config.toml
n_kv_head = 3
norm_place = "pre"
init = "trunc"
doc_mask = true
steps = 3793
Each number is 500 + 25 x the weight over the matrix's rms, rounded and kept within 0 to 999. Layers, rows and columns count from 0. Numbers have three digits each.

# layer 6 MLP down (transposed), 1536x192, rms 0.0859, rows 1412-1460, columns 96-191
487507490525492504468508484495515505488543498459507502534482502512481498495495517538502477493481521486499480503475492514459477511481479519482521497527452507518477477506485517532489553487520511509516510492488467482499489505533517499515519516518500517482478553494483493449486531532502464496
486511505526498464503515482478465505495497479564478447470478514471532514467457526514521508476495499495553514482454546512508470498495512535522533506508482498463509522502503476483540492510476517481513490503506477499480496498525492523481514475498483514493529538514479521506502532524513466510
494493511454484507484473510525477510495482498537483533489472535504474517486497514544525491490502522457530475523493499523485483508506536502503495515486487486508503488487483491503506491555489525521470473528494527522483540457490489538490508538484496541542526501484439539528541503451466520513
526486537508517506496464509488519526517479492511471509528484483526495530499474507516544542498462523488488505451492519530506501532506495503505536461461492507525472517527475461516502513483513517550480486437480499537458535459548507488541479503469491537461519504456521534489482501514500466522
523470462446504558515498547448471464502514521495542491469526516505499500475498520499509553503467503486518532532493554457537477442489552451514520470481490512535531469462495530467515530484431520470465523515489489497447510518487449497537463493540471534513535539531517473511488527535541511515
507527546525498505515507529507489467517493504507529495479531478516506477436504513550503491518535468502510531501529513527468513504531477510571527529486482481473489517512517455501523529523535489519457496502496515447491527533498468511480493526532489480493539516466504515505511525482522464471
489520497517505460489480468549484527533516498529493466510472489503535494513462497530477482502529490533466502524505484498500521510530499435495516507465486485519435465517505519502515489565500524510520496493503484512518498504505516528488499477532513497536445503508471499509527522507487450482
491448459483529496462517510491481441425510480462510507504525539486463496479493498501545531533479483451519519509434498519553484471512520505490541532496499494518499489504477519489485514499472516500499472526524534485467509519499531548483529481476503544526547545458556491513483522469480465494
452488530442490548483521510499475521506496469518530477533499509540523462484469510533501490455508500502451520525513523505485518459515482485514520501471548529473498581545556461459479526464411477515497496499500487503529499517458505493475484476504466518476513521501511548528486502495514479531
541470536494491492540539486445537486485492494502518478483488489533478518541533495522494516509500500523502501479485489488511537530500511522491534502524494488458487510513481510479514485503459510493511500560503510451515450545484502527450512564514544443508525516501508549501537495490525568483
470495519523534504520500536466462490459506499507536493479508462543507504490484497513532529496488504501512516461497515471468540492503448507517481516510533494502428530509481494494455485494403507497471528468493522530500485503513503459499521436503496496521480550543469503510450447503540548473
532507524447510488523472492493472518512528536528492522483502501515505519456491530478521509519539486484528469527505523510465528514482498546484466482504527492458532560497487484494506502479495490516508535521481509472560479526553518539489469500485516446505479481497505518516511486490487493498
540496421493550484524472497437469447493500506422518511513482458519500551499534541515503521455457500513441529475465534462559471514475488444501478479516494483487492544488476497495494513493450471512525491444473457500506474502477471512525480574512520449515476489463518508499505497492511470536
533505466495467519468494535526520524463465498510463508492492504488546526473473506501502474533468495507458464468495489532477526489513470450495474489502497528543491475497443498498514469514575483457507483522510489496534515497479473464509463490494548550497513510502509484554509483485504439490
559518462459478501498492458465475499496468505491459424543503493476486502462481497534531519493473472510485515488519532452514548485562535530509513496513499459494511495500512485502476491485453526483518562484490492475527486505448547514488524507519542528510497477492471478517465515497537525488
485517468506541504507492484513474474563508511485536477505513488503452464484484489494482518514506483502471470516479499489490499505529498501486496491502514536523434525482515481511567507494499515536498451492550504495516445502458540464515497480505516517481546486493476445512469513508515514513
504469536499507484486504510542496466514525484484526514476439508489480516519487413521536521500509469556491495461537516511532498513477535487473498529489497498480507522550505509530474541444457459523489475517505512492501487456501523499502543490491465498505523516528496504516492527543511512479
500491526505535502514531513479479520510491492464552481485522489515520534495553464496480483543511493485461479529516519423549476536482479490511510444476507517505509485504497520495473509502502518522483484515482456509460549498496495470469472499536539529509507547518487487474512445489460513509
486516550494487501484497475493520486485487498507505537506547481521494495513521543464500505450541518516520481478500493467495451498497462499473478515517537531474563509421508503544505510515486488498464527462535424510513516527527465440485498532517548512529472535436472495550526494522512484478
513491539499539513476498509429521472520495518500512483528538523471510475476550498470453482506483513502523532523507528550479489499514528503493526538492496511478499504540512506501483535511488494565477518507520509519504552506497480470390493487518509503504582517519509484486526531470541459511
507521503498517545486469514498485543523527484515439511509484478500526539490470476510485506533481526488503486491483494499532517479535507479482535493512496511473501470504449450508530476504537505490496491526487509486502527499487457492454480527480504533471512513504465503465509494490539500450
509516429498515468485460482523531498535546495524486481505510500504500528509499501484471480462487487464513497527503529475485520456492506498448546496528502484535474515484507498513455490505574478474477512513530486511529468498517496520477468511459506517492522501506530498481499528505501546503
460501441485502488498513555480515502480488487489526514512491512503504509513498484465506508497494512516451497484480511503543510531487478499463464536467492471506527471473515490451513458510503514518473533523525514519464475505501481498512451511511480504488514526548530485474509503501512512441
507454549572516486488509503531507474504518503500520484469454523522525496538504524463493478526521502478490476514507495483533483524505572476539515545522526510487513505477490522472511475501525531483491457501506470505490486478512475510502510492526495521548491513471478493481492514481457485494
502489524494477499464526508497496531526468493457506498485517508455529502498527493503506493454509505470520519468481459486534497508518537487500492513498482521503481481486512492507502479482501495514477545529506493436501495523509553500513486487523540461506455438489506480499504501484490533512
505492462543472525512473517477512493477518525482528498498491481480508528516477437496476494478491505488495465563488529489484528475506499503464531482520487464502513481480431479548490516534511558502494525505473522499465477474494503499449506516530511505532500507529486479484514496528521489509
542492493518499531506496510535513467497474526484514511585484488478474511539544514482556490499488499475482498487507496504525509557548489507496516505544552496481505495502502479503464511482508471467488467467517527502532461521515531558462498487521506489505473458496485502522515465498522552478
474509447506504527509517499473503513522505469527476501541449551519529469530505484505468448518437478446514527483522466494555472469505480525508483479480504500498537477514464536492455475482485465452477501524507519451489473495495481538459494545484510438477482513557540500486505525536554502481
460521510478470501491496507500531483530477516521511494469469495545465486511503516523490560502517491493458490467571495470544514485504483507470509514529509498505506515510447479537467507541462484523543524487511505460486485521513509516512502447530493478492496513553511535534488458457518498482
496524500484563464488526491550486542456482470498490466460499480476488494482510533482508511531470533527487507507491495523521538484479484490496518481530478502501480481498513513549576501479511489514481486522510494497462478491514465460492467471536485491473497475504484473501484477462468461487
494425501478467495511530503513517491539472467527517473510487459517499490539496474534509495501509505508512476497492530507480519479470534551513518498493512518498514476481512459550464502465497507467536491516536529554512488458520521469479479538503509479522521482527511497438485504497501548528
500532505540457463509493473515530479476495465466500493522493514543516454512511515524513494483544512484505498509512469516524515506478512514515514467490475501511517458527524525498477404463536496473486500491544551474477547467505514482539492509493516417486514508500540534478499517488508547494
513506537517512493481489508477544534497488459508497481496500500534493518522529531461563462506519481514527502494498508547519469526523482512470527497464519517483513518508514528491500503517485495468507536480499441510546497509486443522493511486477554475499487499506497509535512469497486471450
522493506446503476496469528521534495467489490528516508478521493453484500526476521472509493466553476485484528481522516481506487466500491497495530497541514471493520454461534483486495543495521475476499520453516501537454461525478507488560531488469494481496502511460493473514501454505478479534
486491551459519465512461562518467500488504546503533528485555456501461458495513454480487475498498505521499482508493516466495492513456469542494494530568493512500502510503455500472532525521530483445523492514490495490479497519462465511563499506483540470517486492485471496512458514489493509491
497543528492505507510537482485493490483493462494534499504510504512501464482504516477498510509516525462503520498487451486487492537543477462483459485465520496510501477477484498525553511470500466527478528516460541488487495482494471500508485458510513466504491552504517481504533484491464488498
477510440494480483516500509489501512497474476486529481452462566516506497506495498537516518521488547494500494532483511494491524509497512470521498509495510494527482507501509467509436513538588478515447475496539522490514492513497496493499493535536485498469509509473479490507502506512490477491
499506520460480467495515536480451486559537492536529492504477451512520481483534530518522459493473530501479529527523499473505508468537538507456494502480505509497496516504563482499508513503530485531482542494519482466473493508514475501462508513506501519469540504517498542540497470519504482511
508467480516536496528528488500490467514513520536466489526500497503473509473488540507450494475456482481483510535493492496520482542514455511503538494539502513487488499470538524495462480474416516515476469502494553523485516505517495536452484512527513467448517466479457545505504493522513522498
466522507510487510490506526535472523485472469490482533473523495501493488502479451490485540447529487533469483454518519536474431535525483555512532465472491492503534507557499490534474499496478449521513496498481469537494501481497484505511544458480477503483515521475512462496527512469519494436
516525461488475490501502496474501499473529532510490526498525502484469497536468479472462491449479498507519496533526549507481499499486514482511490494463536465509503493520512470465492495496546527532525495526489526461519489455561516563503480529549490494491499478477537465482507500503497542488
510500496509495484512500554469522502514469486477519477534499516472532507489535511525519493497490495525459548511523540539442513480478493521480458487498532513549539538456522484510500515488513493472532459481500513566539523491521514503536457477484549520489473506541552534504513520492538518485
461457569534530476492512510526494513491524483500522479510483497521478548505485548497513521488470480523521539557521505482495494513472535483523490495558522542474487530478515510424463496489565496513518480474484504532471530549506521492454524521463518512450516514435545558512450503509503484498
470462547471491515509480502496496435486492530491507476524519477502494469481484514518500531475510534467507487495514540473509551487512521490490478549493455486521493544525505498502496519515469501499485516511531527522476481464492470500542493499502517552466531500509495490488542511474495499558
500533487507530538480541523499462535524482532468555494491486509535509503506502497493522499509525517507480489521569519488482505512502505502456490511493476534505519520522517504484554527503516530489519517513519558463489511500466491454524489545530530534494497497508505508485509522511537460503
485490509484537519516482486462507461517496515502460509517530498512492494464496510497450507504478459482463512520507523474528512488491522534523501482474530494492448494462452516508462488506488478450488518519520453497503473510462508505505523513537490506524467480515492469486503520487498511506
499517489481543510508536537485483497505532496569550538490526507478525518535521508463530534481493468534449577495486490480506484469514531526491503456505544484533447501466543527501500525515567527478491516511480519510485487516486502502459511494559485500519483517512490499537481484457523536508
536478513470511499502512533498527507482521501472455488452504472518477510496475487524480437479507538475499475488528544547573513468491502493467527515522491489485499499493490497477494533502570464479478502492503485503526551500513487508500477515500487485520549544456476535518475504460484499464
489457472469487542474520459487492504482491454528493481488540500489528481507507523528465523466505476479486495506514489531535501500515533497538495469506512525492526517526506516474517509460467474511475499504496489488493502517539495485489447510483537514465461517491503482503501510501461481459
# layer 6 MLP gate, 1536x192, rms 0.0915, rows 1413-1460, columns 96-191
507501497486522487480516467504502471486510497519491480515493507485487465475493546510555526518480531493520518523513498477477505532460518474495494495555504492484472501547538481498489498484516510515487495502474532526465473479487526482482490496503499508493491507448468486472462536449487499508
512457498520496511518535501524526488450497514489496484495509486495477515521505502549488502520477482500507510478510531505500459516434522484547486477504472475490549459503542580498528510481526509486477478506473537495493512488531507507474527480502554505472504519505487462471491507509520449475
494537507505507510503531456485527501531514517502509500487492558475524480490483483489479522486526512497494490543538510502467530487482456490509454506526518496493552468503500528486499480482502511484483495472474497470520496504504510500482500491526512443469494531525498487476444510509439483521
514461448523508499509489455498509521461517453547498510484581508522503530547513522540503497471460517566487514493490510509488519513518523516489485522532481483469526493489530552511530454498489462509552508494462563498475464499483476487451503506503505458537441442497526493480519530531546502456
504498524517499459521533488527508498518504525516500487489475500452502484521506530427525475540486492522458502526500498543526504518452475469505483504505492526518521483525487516524532472491524474550500477506466495535506530466536470501491539472496495463511491559462522499499510550474535505506
482478487515460482471509505546480529514488485491532468477480519467510516508526500464512523501434526512499527484519518519526492533498449484528500531520481509536518494488528455496524507559516494500496456512470499484503507506512510486541484489492505490474467523540464507477498530493485486517
521482524541473455473515502460481532461592479530520482488437471505518460505486476464492474456470491483509511450540459553520575505448460489509478511504513534511500474487493475474534518485477510496516497472503505518487501504487512482458479506507495479475509513517511481527505498503462511445
551518453537434518542536500501495493522522495524493480463488504563494507522465528499479482499533499503476536530524517534486512506467496478483457504453518530490473507514505467545533422485526555522485544507490535497493542486501501482500450499535509535511520465486468506502475535476475475505
513546512534510518473542494501515509514495457526440488442510510533480505509518492506534481492535526514516493543479490490428479506484501519548497483516502470509521537504531484487531474536552510493509523482506491515511490480485462467487438478471506485464509529550523532468482473518522474494
485528470518503520537519442513473529538475507537485510526458510519496500509455491489518499498536534504558487492497486474527476478530502513506443494498481489507474549539557542484488456531548464461520482475541530516478469451495508490491521464462510484505516499478440511475478483439491492516
545523495522537530493471479498489476490466487509491506505541511514518484517490502530524503522486522529510534498483526483523510479489516525489540516502503464543490504491531523504505493535476488518465507478528547497511536541540505537426489482516458492518486511483461472481522497524493531548
498460495487551522525534506444491478509454530480526492486522461549497465515494501524490532467456483491474457518490534472533539503519469436459503546486517532556491503466520476505519473509528494535485552512507492495495499495487491513522505477509530512490503506492505508538462447494507496521
567482486495515521482518499507464531487478500482532528492538540458534464489491486521510461472501548488483516479533513505496488499448508451468505537501482501491500463502508507488497465499487477484511482499466490548467515440511507491503513482484503470449512518463504473522487478462500524463
538525474484520493513535503453508464508472458445475520478494518531526501486452474464502506512487504535480484514479450471475502443496517479501490479475508509485476501473496508468517501485497544450486562509485546476484524510472525541525501494505500528491485521503506490534512498546510519466
489477523530488490495509502553466464497498494510496440506491511485516500519519530475521514514532508512504517509537478510483498528518513486438499510524440509477504509490526523498517534498518463503470469494473533503481485533502435492428470481497493474465510475523495495495505570506516516457
510478477500489499498518500532497462511476514528495508495474481508491518545539485474521509473474499542492493506482501474486507529462499511541452513550462477506540493534494518468496537495537480528504494514439528480456458513494517496489544526486484489519505503541495507484509545465464505518
468442517472515463513496484536531488512489505557475506492467503506499531504542513470499485541516493473508502523546480468494550484469485541495461536519485537472528485522488489462513456437519506466544461515485473507503494478502506456505500527472499483482530490496464523524511470542448458540
493506487475514525517553504522533490485491506486473481538532518499498482510470502528468504536491466499530496503504437496536496509531521517546517463520522501510480540492511519521535493495536464504490509532490521517468466483539479502477517478476532452466501473502462521485478476500471474479
471514501508514430489528501501494488494518509529494514501480539534474500508489522507512472519464497483467476521495477534513556516533507445474478524497531474501456494494524484509503494481532496467514539542511506468475475523511479531502533528484535508517486469536522501521496500486502532490
472527500503524514525519498509471528463506494489496496471500529503518491471474499475538481469498514513545502482524547451486492501488491501463513503492493507510514508535463474511516468481506481484508503532511536551513481521510495494446487548480496484541557475493489513534545538510482483534
473479511510456512490473509523499524540499518467503499528562487477490500468525518444490521478464492480528508506505474482503514496465516492467466531494486478513470518492473463491509521506506467494486508509485514517490479481490519491521444496526492500461488508503479449483479494480467506502
528438484556453509513534489522515495485472538450473516512489502504509489527518542488523494532490508499506489514477478491533495518528509550486480468541526542549535477483509507503489484558518494479530479495506472536495502521530451483506502512533503488494517496468462522515516494509467539505
492532463517529509493538454480522543516503485515466532506484524455550515482497523456526506515480533472506492513478499487534477476507497482454451470465527469509486468535513465488530508505517466500553514500514522520485482520453500521476490492517509481518468490499557488511543514473535490504
531515519514526493512522495487496478481499495517529503507508530484503462495489512510478513497469514485475484499463521514477515468529486511445512532509501518478508497518489511445523560505479537527514521465548503556482454480477490509511523492499526500491525515486486479513510509539471479476
500512514473495478514501516536496510544469516517513490502510493504456467485533472497529507507462504496487501482490493472508533491502497555487467494491568501485475557522533501477506491518503492505519517485458526513508538542484525473511458560474509520516501452520523514476483530509482486532
480475490487510478489550480484523527489491538537475503517483462502553522490502490490484499533522502523481486480490570531471466525497472478481481523499492496465479502510494495523458471511473529563500501503509501491467480472535511509513509483520511489479469491445484486458534482503513509486
487514503500501462463532457511491498510476486539509477491533476521497540492556543545512515505503518486464443532516516497532494503457473455481527511467522494539506500488492487484575481506499486463534529513511486504470457505519496447489505500509518467475495493456505481463511506413479509543
503513470467535510490509513493500527514469506484511534522496486515444498474487486541516495537520495557481509474496495442516527482462532458498463531529496531502543500488509471494502525527470495476489535512517498533462454513477504517524474466497494510467514517501523503461474461482506542554
489506519489521478508493473522537514509497485484490532498516501486528485507494482489488542483492444511530521492509441465511501488468499483486448513547509496572466545488482477455504483475509469496480517446444552508515498473521488503507493474475518503495484513519497493493503537550504498538
531501526506495510502564440475498534484494505488458532519522469477457484477535501518494542468511500460475482497537521485537505470497487497479518499516489502515479547505522541493505489445477538494529487514474468504472454498480518529483497497467520488486530491524453532487504512474547487492
514542506499476503504534472538521523487492473502510465460485491510570446513531490544525475474514518498473549486500472497528544481478477530455502510549461533498518505499569522490516465469497494499448492496480499497501515506495502472480495492432490500484492500485505500513498509473509541455
475495535493519534515490515537525489492479471519480499448500520524487477500501513547522487480471454551488539542520500515529493493528509516485478489531519503490490484487493531484489490473508469497497535510519553516495483531485480527521482495552515501454496528495512502570472466512508502500
471511501504505520527508509493504543527510559562519499534457509474498490492521453489536480489463538505500498546487498495503511472467507475496516586499543537469580526497503459547486462506519520428487494521476515507447511528522473478495496486518506526525487508519505547499482521494538473498
534491509484500474511532461469508470486477488511526464505476475508487507501523553552493521503515515496488478468533534478511516519507512492520520470469494514482530491483503534519558494495501486473484456487485491519478501453546493482492490489502476510512500500512478510487480491493505508524
520468525424507509538455475471542520486498484507488470522489503493524477472550517508488499485514502523487542462473501512499505519487502508477453458513489493496500530452503500496485495536482482501496520495492525527472479491502445535495507468497501485467439460461483500500492498525410557566
515555477490510524522484496493539528446504497524484495477526519487493460501518480538467515504509519507498514465512467488500507503443501505487514487484450496490509491522500511499477532527486470503554532498507476459502467485486499533496528478462509499463538458515506511470495515539516520486
516458492536527529489469496560484495526509469498522531485463541487483473485517492489484544504458507464498534460484463509513525522460499518540483482532558516518485542517527530520533501480498474500458468493489519472535559452475501476506472472481465519489490504516486516549478466507485530514
508484520517499498511519492501459529534503460485491519510555522523463475517513478483483476551517512499519487522514488498529522512519506513511490544474511508527554506470504497524489489523509500504493501498500497497507477525504495469528502472481467474505468491487524496458528538524477518474
497495503477486505497533499487476497496530520504480513464510507503475476542470530481489454492499524528499523496458520465533481494510466494496483521523482518499542485514494460547493472499497460516514522512545489484508489512470513519513458542527508458472516508508507486501476499461491525513
500467509501526535524529514509531491567485492506536531509501520520482480491484511533555513496522526501513504512512449494483534467484494537500445482488520546516482533517535492542496492516506512473522474455495514512482494469545494525519463493485493500517494507501473503471511517497462468515
568517500494466488541458453467539520497475517529475498501518513507521475446493450497526529499457519475513483473538483464483529503468556486525520471437507509500508488494495492499471510495484466470471528518502536504475462461504488476460485477437490464507531473529506496480487470513512493512
478543433456496518466527477524487506487521473497501512533477537534500520518486515531545497476490554543515507522520484469496521434506473452502489532552488510495500492499511526517477492475500503467461488523495482527499493497526473473503466522468497513470486462438511508507493497474459486531
540496505533524518514537500504486467483529534473534486516510477474484546523509514516553491507508568469503491471470549480473506538496509461445531515505551517503487466532542501485524521473512459473535486506506459481513464510514492522451493492500519481499487514482471489501451513479472495475
478457493514484470537467483482487463475507504476522532515535532483475489533532536486542545508451517511505493500507496513555552476512543484490465529515534470506501513453521499528499475484502510500536496515514504522480455495529495475459480533522490452501453481510483574507487518503493530441
488511506500513467505500517516518479516520487511540515474515519475482504528527490515517489481495508497524517436490482543500537507507454520508495511502489487506525538488531493478521498530511524533518492522504561519514493505499486487497536486478551490481520527469516546506514513513501538484
488480492535490481501487470498490505492510499464514533478530528490516471496535497500521511493482530530469490512484502466533509460504513489468479479492474496531492510496503508472560486508528490479468525498506520519493575510472502486468489469475506517510543529464488513523516559484533529445
501460551535511487514481499484507469544521525497459481460516489558513525498521513555498482577512495502520498500453489487493506540492532499514482459490517509551510482514508511470477453542508487500460474496509498507494517494503492437505524508469556489515506524513503478498518517477482465516
542455507526539486526493501471516494500463528467479530489510529518492534474508484460473510535525488536494504491518530490457510489498488488504507528498481500515523475510509502504545494532484495514519452484511507503551520515498476513491495447491485512497498504449477506477499482488518490496
# layer 6 MLP up, 1536x192, rms 0.0863, rows 1413-1460, columns 96-191
521496531515494488497482518541503533520498518522444490528504499531507543499471502474517483496490523461509538521495486503561496509510508505552500480501514509474575525505522502496485530493486508487517483504477507521496545529462467480495473487571483511507458510486515528486497519508522539488
521483477538498505514469526514464522514544463472526490514507488492485507519521515484489528510478466531512518478491481508517496517516472483491530501482500523518501494520490523528515538488494496458484512454499482443507511509523501479498522462488529507496504493537539488541461478541522482466
522495440545452499497504527477511466510517525499539533500508475516519532474512492513529474447485487470492510501512535517511551520508482505546481465510530478535473493462510476507524487494532537515530497494476453492476495501492492478473546523450520498514464514477467479450469566497516530479
514485511477532506515529478515408491489476459507514493484495498538525522506534531479454458475556482490464500514522506517513469479526503520503477514548479488424474476483522512463535522457509526500485522481509476495506524469504500475507538485503502475478470454506543514473453522507510469494
507504468458501530500526507477529511511474508490511473494504526480481498511513483496514491543514463535513457482459524495487484471510455510478490496498451490517509464487509497494468509524505496493458495513472514525483515502481459454532467535491488507517480480479510462475522497485549516485
502489503468505462506487489517539469536505460421551505507486489484502466476484559456506487488456532479534519516482485490489516481488497556472492467504492536487500495524520450481482512524503504522520519471488412493521487456477504492490435513538465516559480500476564477510518463502511489520
494491484502504495558481494517467544474514545510475519502502487501510494506494553469486497461502550496473488490484484525451493510436512459476504511512519487487485494488493503543516437489482524493478500564532480522501487466497481481528522511519485533492545478515479503478543475505550521493
478545498517469524524461513473502462483551424492525483472493508528499463493558512507492555459440518513513490493525490478511473471469484457481487538523511505527480450505485493520505508470464477514468510521517558544477505470465534478505488481500488489469512517517510522474439475524540483511
519485473496462491442467489508456497507483581442474534490513469473492499539483527530490523491492500491510538507493466532471500516521555491486500497459513508484486550525450489528499525485528533541515533462500524492509499516500492501473549516472490504465477509510497556531456492517496473485
540508492511508471486565496479512503513509504516569509513470502495551465479505472536493482501472512464474503473503506508508497457521514555531505505523517498514538493456529508518548512505507495506527489501511493514486463502475493494448483513510469473495532519494515453504522525501497432474
492492484496486522457512507465481488555482520475485508503512498507517476516522499471509481501454513492504470564499474538500545545485497474477497483517462485533517516467509546492490507465491515476508541504539509533468482486508491523510498515512490533505511484514544515510450509477498493517
557501473561502490523492491540469502503459463505518491458427484552488486521484482487497472531498465482559563512512409495486526472479521504469487510530536517505517489507506554531523460486500500524505496512508479510495484502510506509506494473540517489513503505492514516498498513461502496502
514502499524508530492521470494493468509522484515527485538510518532485470499526510504467469514526496499517498475482501499536490490515554525499525479533478490490472515452516557472500477480494511473526517473563481502487497477492509462453523519512509497523490506451531477489519505481502494535
488497517472484522526483481464467515500504508516549506458466510530474501450524496528460459501546494508470511497532498506471498512465491535550494480494520490443506476487466487500495553458497493503516493482491477494526468518542466502525497482497505504488505495489522507468474474520505517521
507509500500529496480541493470495511482456479495491465469484520524562482471467579460488491498523493494497517493487503553507486494514518465474553493536463475546524513525500494474523531522503492516524543529469520481495530499500501528511469487524496493515529542456481452515480484523534514476
466499467530497497492548460505512516512468516487489487520537502485475484510492504558514502519457481475504496490494509490485494483532497488475511493500497510516479472495499511499465496529531502510476465497502492504473528516482490492466475519479477512485515491497503465517547500492518528531
497509522515525527510505511485479515492481502585480453503515478505527542473494516527521461534484519498517504493518512465501483458489511521470457475519511504503457462515487483502507484487511493454508517495454540510494530462504507482524465477479418495497565546532519444506476466479493552457
494522487545528505517479498507495514529493515501442438495465542494492475541506466497469496476444514507493522517511512513475489482502490529489546511442441489514497519460491499488530452502522476534523506525484501515506474485503499551495507575487522513489475484502509439519500521524516502449
500477515482491507524486496480562460504503514510504499497567503513515492497478490487546572525462496508507516544480479515517529457474457465520552491488454509504508478502487507521491481474487504480517513499494461493480507506488485478468520527515513477508516537536486487509482510444535447548
529479522476527498513497525529513544479505528543524508480481450498509519543520491510480469493494501459478477496511497513501488545490485507471461455497478497551513514519477504513508512509514511503504476463459549504523485533480510492514552464489482501501504489515446531513515518504478490494
498470474486486479485469479549507489492494525471519508480527501513474502509542492491495494496477508540442535517492479483492499493499486449515568544554488530499559484491551462495466522497519510461488467530476476504486526525474512525517508504506464505536532481502529537481501473511506528527
483513531505527505517478504544480478520494518488443514483457518499488504530437493497506528485566515476498488535479519470439505491469494458463464526537533515515523533510446530503496495486508549540473483502539475513500522490494480524521491470516496506516450500506514514532476499468493488502
486528557491487506542491496505507489512519492515511475499489463462512499443437490481499486477463503501499456520509492543524497534497502497517500489473490513541497511535489511499556516512484486451471586515524521464474491506528525533519492515495541553517492492528536499520483537508506470487
495489499506483501507488531527506517476530515495482482504478447489493522492508498504511488484494462499498484466561489470450470518474485502509526490467531487483488490554488482506523521520505522472532461487479515486495514484538486512509456491462462529492499509482478502501450484555524474489
522503507501470482476518489509456495508466491488471495483454463543529471520481491492519531542509489491508479518464516490498502482486487544481464490474493496490553496528477464479517481523472509467471522455469512487492499536513497519492545539532526494509467510445525518478478524532499490490
467519502503533437503518507470503512450522519483494507543465503464529531514508502470483483461519516522509488490503508481483524476535474503535502501499549502500469498511488500496512480481506522476548497512478459475496502474521485496508498540526535495510451501492518510501494497520469459467
496476508529491477509498528495454482567556497522483515498505483477499516468484495473484496488523562552503506497495523525517518518528571474499461550520474479472500529443492477505499496499525534489479482493519504500513536506535486495523590486512540520527519498500500520468499561484464492501
528503476479516465499502551560472516487506506467505448526446496476473523461513530485480511508479509512491480513505457476466471537470507508511527492453524512516512498550474497457505501509468473507551475538482502445486516532461533455539516479507479532545434494459509476475469485492529491464
481463524499495488467490529445478492499495500514512506514441529499492489498514491521487525459511482507486500463532528497503531457490467484469525495514442482481534475488475536544499448461519547519476506530467494477494458426525518551446504498523492501494523480511482465520482494479529516515
490502492513464516510511514503450449558508496509464530476512483486485483492533550488494527455526491494474521510509493469480475527503510468467527502481494502507529503535512515511512500513516562509516454487500488471535515510502449465497480458479512510512438495495494481482494481511495463516
491502513481497510468476534495546453508491532466498502484471468470511496464493480510455493505482539494510517518511525439511536491477511505482470596521501523504540534506495499498472542491509548511515483537458462509536459534501536476495485512520498523508502465501502504523543502509525474497
502493500512540528489522485498512482501536492499464532452516467488499498527486495543486512499512484492469528450527509483437536505470513556540477495487493487516489500510508504483506493485510524531500493509495460492499485477501449519476490533481518501474511502492511435515541491503499468509
491497502491512490530520509497551479503541518497496500492560491481538536433521499472532538498474566475436491521512523469546483451471453522505513497443479495519500479464516541458465563496524509492496467514496476478483495541512431473486482517528506513506494498476471469490517470551496483494
476520508517510531508474447478502495520498482476488480480516486452558530485552515508539467476511477498467499524472495458485462480475507502498517475451517494503446534509512537484486468519504529483506506509551458477502515490513521534501506454521484503508519525520514483488469492523541461430
477501507513498516525517534519507478500505499524481519528463466505521453516465465523479520477476421441519499482506459462523523485493530485508480481528520522498523467510546510484510488443518537514527494512502462512472464460502504506463526542518468518517513476515478527486460486488515501497
541518492505490507517529500530454510493494511461439473503518529507489503485504499531509531472501496470531473509504494483506488517486501486502520528500511497457531507506496521542496538481486450496505474504453429504508473464496511504519510498457515475512474497504521501496522481496487505522
518501511500512534434482541493505528508488515524484435463508511476529522470514519487496513512542460514520488525498473502519510510529519511462485477465484467495514486528518522478473523480490498491469554535503498492493541490523542510493500460494477491454530534494448503541527493520477487495
496500475509490500494520500508485487517555496465478506475467483502477504495494514530492545515499525531479506482523503510484483550482481513475518500504470531463464511487504490510519498500511507508483507445507509530466524514521515500444514520486533468481550496446470528481507487461546506468
494469500506507494475521516438508476523558556489463470526474427488469526503500492445487552485476489528454474479523499492498483451524514516501554509503535474469534498543520481498483536490485515542503530480478490492490460475499507482519514510520530499483469472457529523527521465531478485470
524464510509505481509519515480490496496543478479454460512496583517477520513532508493505524524497463501533454495496485523528501484499509493495524526492488506466531541502446511457504508532500478477491515487536482482486482529485489451469534470505499509475539531530490486478502511494478458506
490518489508470551521489503510499467472500507467525501459487511527509452531506495512468511532474481499531464498503508513517459483539484469501497502499541463486510531504509471495465457482503462533509519498519464499486489486526461504503491537495454514512485495444476487487452490467487466500
480491486557419507476464502539568524479511496512489484502512515483467554500533488490480484510426480513509523535477482527549492527514501471556547484516545506431504519513523504449503476453520455515528488480481465514479520511506503512479540535488504485484509475509476510494490481486539498473
520516465499486464458508485549469509513470530493519487448521495468506535520486516498484517514483511487476462503458487490520498508482499502508484502503462547519535529494513512477503463499537505505474468514474499461521503502490526459467498528486540504508512481496495477486450494521511517483
470488479510497496488488522522527511491540468491454513497477522475506480469525467528476530455465477532538510485475527509545492530519508497551513468520498490526511517467482515492479484457518522492531502510478517516463514474517500459505503474480508501521528490507471488506489512503504444483
519484496495480495484513496469491504452489472496504522498478459555526472477507444527503540486492451497478468479499517515520538506504471498499493449554480489527482504494487501535554485493517458457539480488510490479498503518501463476454541510458514506472546482499479492472496491495528477481
512479534519486511528439439477506526531518508459483491475475532563488511512487518522485493552518563466481486483449509494525537515495503482541483494541517531489481468479455568493490504548505471506453446483523538500505491474489480530521499487496524471500535480470510503484494484538510471510
518524491549515492454515517492501506528537502484535515522511473528463524555500573463528506491546485487566547461501496506494459523532526483510444477498524507494470478510520454545531477544482526479511508459503499504501490542435461528502474487491506502480522520536465504479493451507517491515
510507490497510471502492490501493479535570477487563534483518495479493529514496493500536508512557494466515484489517496556488474484480491510456481518466484496467463498496486528523523483487499498489509499492532498546518528474493515533517509509494493496499523545491501471530548509463492484487